Part of a small language model's weights: tied embeddings.
Each number is 128 + 24 x the weight over its row's rms, rounded and kept within 0 to 255. Layers, rows and columns count from 0. Numbers have three digits each. The size before them is the row's rms in percent of the matrix's.

# layer 4 attention query, 768x512, rms 0.0976, rows 109-208, columns 192-255
106:149143132129138083144089162146148127127159153107129111142143133137122120138145118111139119137071115150112152164111152086097165161152160163109177142152146136162106128117125144153157144119116149
109:134130092128115108107093132152122123138141141140070152129142120158107146132124161123147152151136133129102153065093149136124185140065127128149137097137132125134135092141112128124102145098107173
107:081132147114111119120144116099158142118096129111096094136147130077099151126093107093167121147095086094100154117148139137148109096122110105160135127127109126146136143160149151082136154089140142
104:141105112116111119133114172135150112144159141118173110170129164096159138107146120162163114141097144120098137131123070146183099139090122106153110114138158076148135100169071101131143166131123141
105:124172105105146174147136114169161066116076130116155151127154169134134117096147134169160118108125090146110139106148168136149113120158118137117092119124158146088160156149110129108157124148143156
107:169142140139143134106119126120139146130130145112141148108148156133113116092148141135147152130144080148158085145124126140156121123088147105157149085157151156171138155159110115094117138152109114
103:124138124125138156122095131132130138153107118123122132121143105063121117119113140148119129118125114142143151111121113131122145156095157120116101096145133138143100160113118193162143160109140104
105:175111110089093128108105149137113143104127137128101123116147150134090107111165110164118113143080118114102130132132171113120106094138138141107120145140156116090127088132162156075144139106111146
101:120113124112132127139165184104110112167115099106149090100169159118158103108091164144108132162137143093129117159124064172155104113146110115142123124144134118131105152139148164081142131106127145
101:140139116194139157149186143148144110175147119158120088106132105126100141139116156153121121108158142098145114132110083126147085140110114171091107156174143127161101165152138107103131089105101106
100:127104094159144102151122139108119152151137086097160111106126096132153137130092159140126100149133168137138134149149124128134122103106160150107110144139097075132125087131099152114111108123176066
102:115162116120082121180136114119107118111126141110112131128184121119182125091143146118116158173147087150092128138164112136123079090093149134119151152090108152127127128120153118206103122081131155
100:144113146131117167123140113108120158105142138153147140130072145153148128186132102111085114160102132141108142148111132144149154131141156163137119163100114128122155153150144125127122150159159131
105:147151108118113113157166130199095118179165151123117129127101107119147113144140114099100175122094127138099135125112144087147100150143107060119138102143132151129106150109131132115183116126111103
107:153107112121097162100090161126133139127119108147098107093107130098123088130124123122104126098132145112153156085129142096127116121097096123111171148169097130130099110157116093154103133105097105
101:100147112123135113107122121078143121113092147141185107122141158132103125145176091133084147131132132128163162121104085112142102091120072170131118120119150135152168157125165140115105132134171154
099:134110128120107146142128119104098142118166112146127146111126153142129158165092114111118112177147082155085120203164129116153131129138131115133157190133163141160091148148129112179069119112109136
107:152140175133069173139149146133116138140099097119136132190136154106084118101112127132130139119109086110152108145177101098158126108179109095140140130069116132135159127114122167135130121144117129
100:135115132152161087154171177164115079119186128115129093165132107134144126133139109110139125082152137130133117128146100166110178128148140146139115153143139124176159086142114134143195144123133108
092:124155144197149109111138134183129161129105145122104064091136126151087134129098150086168087135124100187143135125127130130161154086140141096099136137087121119164134146074102095124126122128088113
104:112141114091144121136141158120140099143106128115109167129167113153165108148118139118138142147081169113119118142130162130121178128118133142147140101109147119140100107152111152088159118141131136
094:097109132126150112118130097144124117100130102130029143159129145148127144151146144166130133154123144131144142137124110156137096155155167127147143102148129090169128124133141085136164133057136168
089:094110179163127101130169140103119107151115146103118158114126114109129121141103133115129109108105083107146128168056139128140104125124130142110129161130177125104120150107120116132125118055162145
095:107103133167124164136138114115104110100166134149104116144110096104112098182158144070126125099148114096148159117121134090117094106157105107172123155126141161131107151121127112093116066130117112
094:146148162054140151125129101105130115172123142062138133089073133125154122103199155137118134108095142187119107145102126165136138151151150146143158145091151121134139145125150130124138096139136093
091:161164114177144147131143135132119141079141088123114147132133143127107119100141128149114108142113137136156108139123116115162105130173157133124112119120119094133087133174124131125086138099161088
094:104151130103165098202124114157123114143109091170129120139110092126151114166159127105101126143119117156126118101104136158151124124130143124144119066084153142095073167179144128133097129164120154
097:138138106134137096105145176143161109157121098084123142105089154111152119123164149189145140144138135116079127129095101149148137129106137123131116099131133174123150108096164138076148177175145128
092:121120158125110113114093124121148167096142111114169116127152086170129129138092111066134096130106114175142105160105141118132136169143085134126113121137118145163122123121103124176134131097106151
090:086103131092133148121109118134126110156124116129124100145147131135174128096109150123127165098124121155114114170122180157130120101075140123110087119090162140138103091073128118130100144121153126
088:145107115137136134184110151160111153113143149143153150118167117103106095162141152111128135133121104175113085110154129107139127143125145115147176138139112077190109117111122142146105090109151146
095:136142122080124116131143124153111123125104119121146135069135164083135118109107158156128134110113138121147149143147122121189127134110132158134095158103107144146085132102138128156142113116121137
091:131112140104143150130143163100124139144093121123120115154101075125087132116122124080085140162175137107156122113125105102138117123121129097126071144096135104108126151095114128108117141166126171
097:155161127127130133108127118117104093122161148155157133162145108135103104100136125096144082155120127108113147148121206123122130123162115132098098116122123095173131152126096146117148097119166134
088:123149098130140096114165125144105163121146086141113081113112130115159138117110130158125121140135141143147110114117167171072134123096112109137164135129123133125117100113122183166120139134103110
091:132154150135131145119129119101132099151114091127135134092134081156131137135170162160093121123145117120118183120120105143109109154134150106142148097088127117132152122167146137128154148150120131
098:151101140089174146089113137147102155100085165104113134114142080153136155135195123141139143143120138148099143138173111146157129174126144140128148148091179136083157124164105134132117110162125156
092:108073151158116155113144128143114153104155116143122139093135109128124089114147113117159087115138146158164136141153138078150123118086060131113130097127155163094117150149149130160113114128133108
103:159152081093161131121127151150190097199124117099087139119126152131096108123122102171148111138144130112115138116131136146105123146193162138167122141120149151150146164129170160114102183132139159
091:167151126088111156127142150063159112137079118083099070115128106084146148153133085136140119120149183092157105159135135110158138090085130162165124115093139140135161146154146108113096129136121195
091:111085128113117126124179100133131105099145117139145094153162130141136125130146070177092091151118129097112097116172146097130152123118140115155120136165116103141143128116120143136105124176126124
101:120099121138133143083105115124071130086177112134138118138102155124138118149121136096137154119130083133104148109154127132141128097089105133174078136139128188144173101124153072124104156122104118
099:121132128117128143112197151113163139097176116123176123148093122135122106085159105135115160100156161108180146131092094113127138121110146129143119071129126127140144155099154168140140108144142127
096:134122085105133126179141146115119154152157129107193139186101172088138141111134126160122143137117067170117134139115125119106131097137166169093122127102116115109107125152155039095112134148103141
097:132123164142133144134128136124103122137096137146164117129115160103120097204116130105126124104140111123152132125157101114100137116103092132182153141141128129168170161102115134088112093158105152
091:104149118139112133109147083106118156111111118124166103133094138133153131149128151140149146149128165123123132111107105109125161145094153128089110129088111088117115111125105102129144117088169159
092:097142127131100156132095106150118141155171131096161110161118123123115134105132134109135137085119140118166131122121086092132160134110101074098160087131135127097161151102126138125151182125145101
093:127090183101141137159156117146119113128128188134148173126153181142123135134123125124114109130146161098102121085120134110175161121116167085111118121099124107084148106130141109143154117159134130
087:103161079122117116143147084105146136115104090143134117118131149165141145105155137152122097138149116168127117118133101172149164087111097111187151133170169107094161134153108131151139154118103122
092:099112136122133132133102150113110086119150107113134138144109109125149148157087145101132137116075132157122138123129105118136121097147134110203162142109126135147100163113155161112162121097124126
098:108118116112110167125108119153114150131151122127126163161153121128134151135118109099127144127076136129162178058122123178127099146135143128115132147161123139089129159154144121116139122136172097
097:105099144082106136135142145087120126110160138135145097169129146139184094153165166076103121097146118086081150097148112093136118114145130153122096147096125089126146148129149112061096122132111056
088:103121146104102088137103187085100132092154124130094102152094136130102144132108133144134138110088134162101157147113140143141159127086141091169084095156091113108123118134119108107121178162119144
092:118174140119118118125149144186113150139125118146132127096113115149103130171150084165118101097097165132095152163112114123177116131081176088149125166137123125139137114136118133149166142135112146
094:102134108198092137091160129125121135109101129148164130107147100095049147149135115131094084099141130182126161066104115108151133177126109147147114114116100088145128143101151080149098152115150094
097:112112124141141091171127125133164100114135115125168129162152127163136124146123218172121140158145111102179100144136126160120147094138152128123147155103098116114105097134148147095133108136083133
090:147123137126154142115126150148115121154132165124131175173119140129147145163133103144131165132175098104151130133126116084094117080116109131173131137146175116115104112084121124074144095111121117
094:098134134154136129169108119103133128127161137116145109135143095104124152107145089141162096117113173118161119136074107107140142119118106124119164162100114136090108145097117135142120104106128165
090:142108108153172161112107139144093117177215158127139114123143123157082125155107113128118167124107100167162121132130154135076117124166130123082128119131140104149164113168145070126102090101138093
095:115155151138119095156133133152141127129097069156110149123157112112146114144106132097169138119128125127126111115109120147143111145105117135134131131070132126141118117100141150126112149149131137
090:171127145096141171137146128122130149111156100142128109125118136141141143122171119117167115125129200164166095163148141131142156103134104094116157126114101129123125162151126096091140160095121118
097:107105178113094099109151105143136128108106139132141123130101169105124133146122125165108165157107103108103142119078124144132141101133125169152125149109123098127115162154094163098150135093167110
097:127145176149147105128120123115128117072134142105117137108159123128099128130106149119145179171125147111137117134122126099166145099151120107120134139089174150128164095104098113117154149154124154
095:084140151128120150128152131110134139154101102154097145107159087150138129114169125160122124149169136091110157138122149120127127138104164099155104116077128148105112093141160140144115171123120143
092:115116176096141122127107163144105125120143105143092158098113114188120162131116110139146129126118128153117105107112120136118140142136158140117114106141122135106176129086111136126135170170117155
102:132184146120123104113137134135132151126106104158079132106112113146118132114137120129097135157126136155156131152162134172130128188156168169113141075128165152135146089122122124132161093193107144
102:145100117120162120126102121118137101176140129093138122111181139126082161121113113124105140137144118129106151133115084098136141152136153131116094118142147112120138156159159105138119106120141131
097:144114116130130126136148116157138109132099111132143150129159100113135137118129135136141197113120131159149164097151123099129146147162179137147184063163120082142098093175076119149125151162110178
091:143136122149144087096137117155116135113137142136115144125121172102126091117126140137116106146113172141155103131127177170104118137117144111117139126160133165125175109099114115149166093118115132
097:113134168095149103118142127139069153116131108085113160155128108149116149142119083122132129147131134128153116165104146106153150135180120142157152143180113128168132150117123100139157116114122119
102:165126174106141132110105117173143163171076133108125154085140114129108126101152119159127121169131137132126108107129171147110113185126150163127143064140142130149105096106099137132140142138133119
095:120108172141120169115116138136117095163100135145140121108126115127126115082148072145116093124095169126116156141142129146112118139210098133125144108112135190123139072118136110148128146128163130
098:168124165150154132106107136115141086149097125125155130109112140128116144152128162149114144176120136122183135092133147155121139111109200131102095077137134153111091154170132189129129099139130132
093:177152104145128149112133126164118107120133122139141154079143151167116156112100161133094126118100075118082148119120158146118165163127130130112087135148125109111103089127102096141139065110165147
091:175120147126106140167145132094153160128071091117090138142160142128108102101124125114131143098135096138093129131128134125150096109120142148164148156081100121121118100115076129080101106159124146
094:125149144118159152151137120085155140087107139172129155074123099141101133139090146121090143098114116128124150091143119147120092112080111103101150087137139115136143085141144133158096123140146150
088:102104145120155114100158166151107153180112135095097145104118116122156125159157106081127118169126134118167161124120114106108111130126168132143128132120094158100160158121128165172088124166117134
094:129116142168147122122139101145141131138133106130130154105126157075179144100105111120125144163130065127180149101131106096121172141078115146092088104148163091127129146137162158104115126082123116
092:144147120171133114180115087123126138116120192120131164126133117144114143118132110134139131125153173103074112123088123158100127111115160127112149125101095127111083146112136155166093148118119139
093:136109147121095103130103139137143143124130127120114117135095078119132106078144150145118098151143147145123126115121104123134102121147139169140165132102103121085115142149153113111108123112114123
092:113139165162170109112076144135126131112072163128119106142162114106120125146118161100100136142141145176154097130120113122151113075089099139110116124151151136164152130114130145143122073098124134
088:158123127112174123093101134134145155105106151128064148150138072152152151102130151169098145101136099110145130130090092127106098097135172160142159126111087143100100129155118108132088158149126089
096:175128136146152121088110081084107124099128137119133122105100113124114141117093123106114163106139135104131107127104159090120110137134144150107161147118111137140125175135156146123171128116166098
094:145092123088095110085131140088147139103110129124117161150148115139135104065105144155109148112114124134119139129128123135166120081091113148106135114111177135142083128114132118112154122082139127
098:140101125128129134124121138115188110143167124145138149088113138088118121124079119181133130146135119106086098143128123110156139167094119110128093169124107150131131179130049127110132141144131101
091:131130103123104108156165165166146166118104095149163120159137120109119120177135133145141135117170157108119102137107105147137095140120146146152106140110149123130127098125137132115121132137128123
093:129153126154098134131112112110085136155151129124105097142152135118104113115128118114120080104133140149117129114089157119099145133127126134128124132120097100140133160074177148124146157125174145
093:122116078162105147129116108104169151100164109111146148065147153173090144092122101130148111103100095146154147128123149146160107118109107158122126157155106118093152100122150123151103110140144101
093:127099104094111138126179133194124113081098107121093126119141152104118115147117150127153132128152140079109135151102174140149142138100133144102123084129157150139116092116117119115127103138137137
095:112118127136149130144130135132121106139098189159194118105095145098129093077110096151136153118107097122109108157120110123139161157122121127150153099133112147175170127150110132142117156093133132
099:133130108122082122135108141115128194070186125164146149139115123154145110110094118093140121120113109133074099139140127150146169129140123143133143144131153133105122134127115134152127109091131104
093:093124122119139138149112115106122092102107100131109068094123122118145131132122107100098149175154131110126146143113099120156126153139086143151142105168167098153140119126094122073133115149122108
105:144134139101122167129150106146131143147127073143094135133142116144137126101134137139134144166119154083137141155147131096135125127094120148103101119119159118137151117149144112176148162127148117
093:143132170168117124149100107114171122128176133141151129136112115115117095161091174103184163106158150125104143141112115102102139133137144131132124111136106103135167103146148131100142138110112121
095:107089189120129130151161159103111143109092125136077121133126080118097111141086145171090149150161101155127119152105148144111123154143117112128155148107177132187114105104124098107118125124126149
094:165103110109130171131135166144135118155123066061138133151206091102169158074144150145163094085132147112132118132126158123116159124144162088108116125113108141081145060138091127120115101127128151
088:091147144133128116101139086175096109095150095075113119140094071124153151074117127132143102110109135129102157138130163145140091106129110157121147126162125150129131145115080091179108088172112114
091:098108096112127112115142143128105176126149117146137137157121105159119113124127159181165170124171131122122150089124131104117130118111152110118160102116104141134082142114148099148099133100149165
095:109138111184135155119091168081099128090127125155102108118133101138120146134167132121066149131151149123134142143192144135129112078150102145152114108139143147125120143139120134141126136138131103
092:188132119172139162128099089109103105153144098144123081121091103132069113139157140176148128121116122136102152139142117071134125119109113145136141138155123107107125149156102114126113142113178134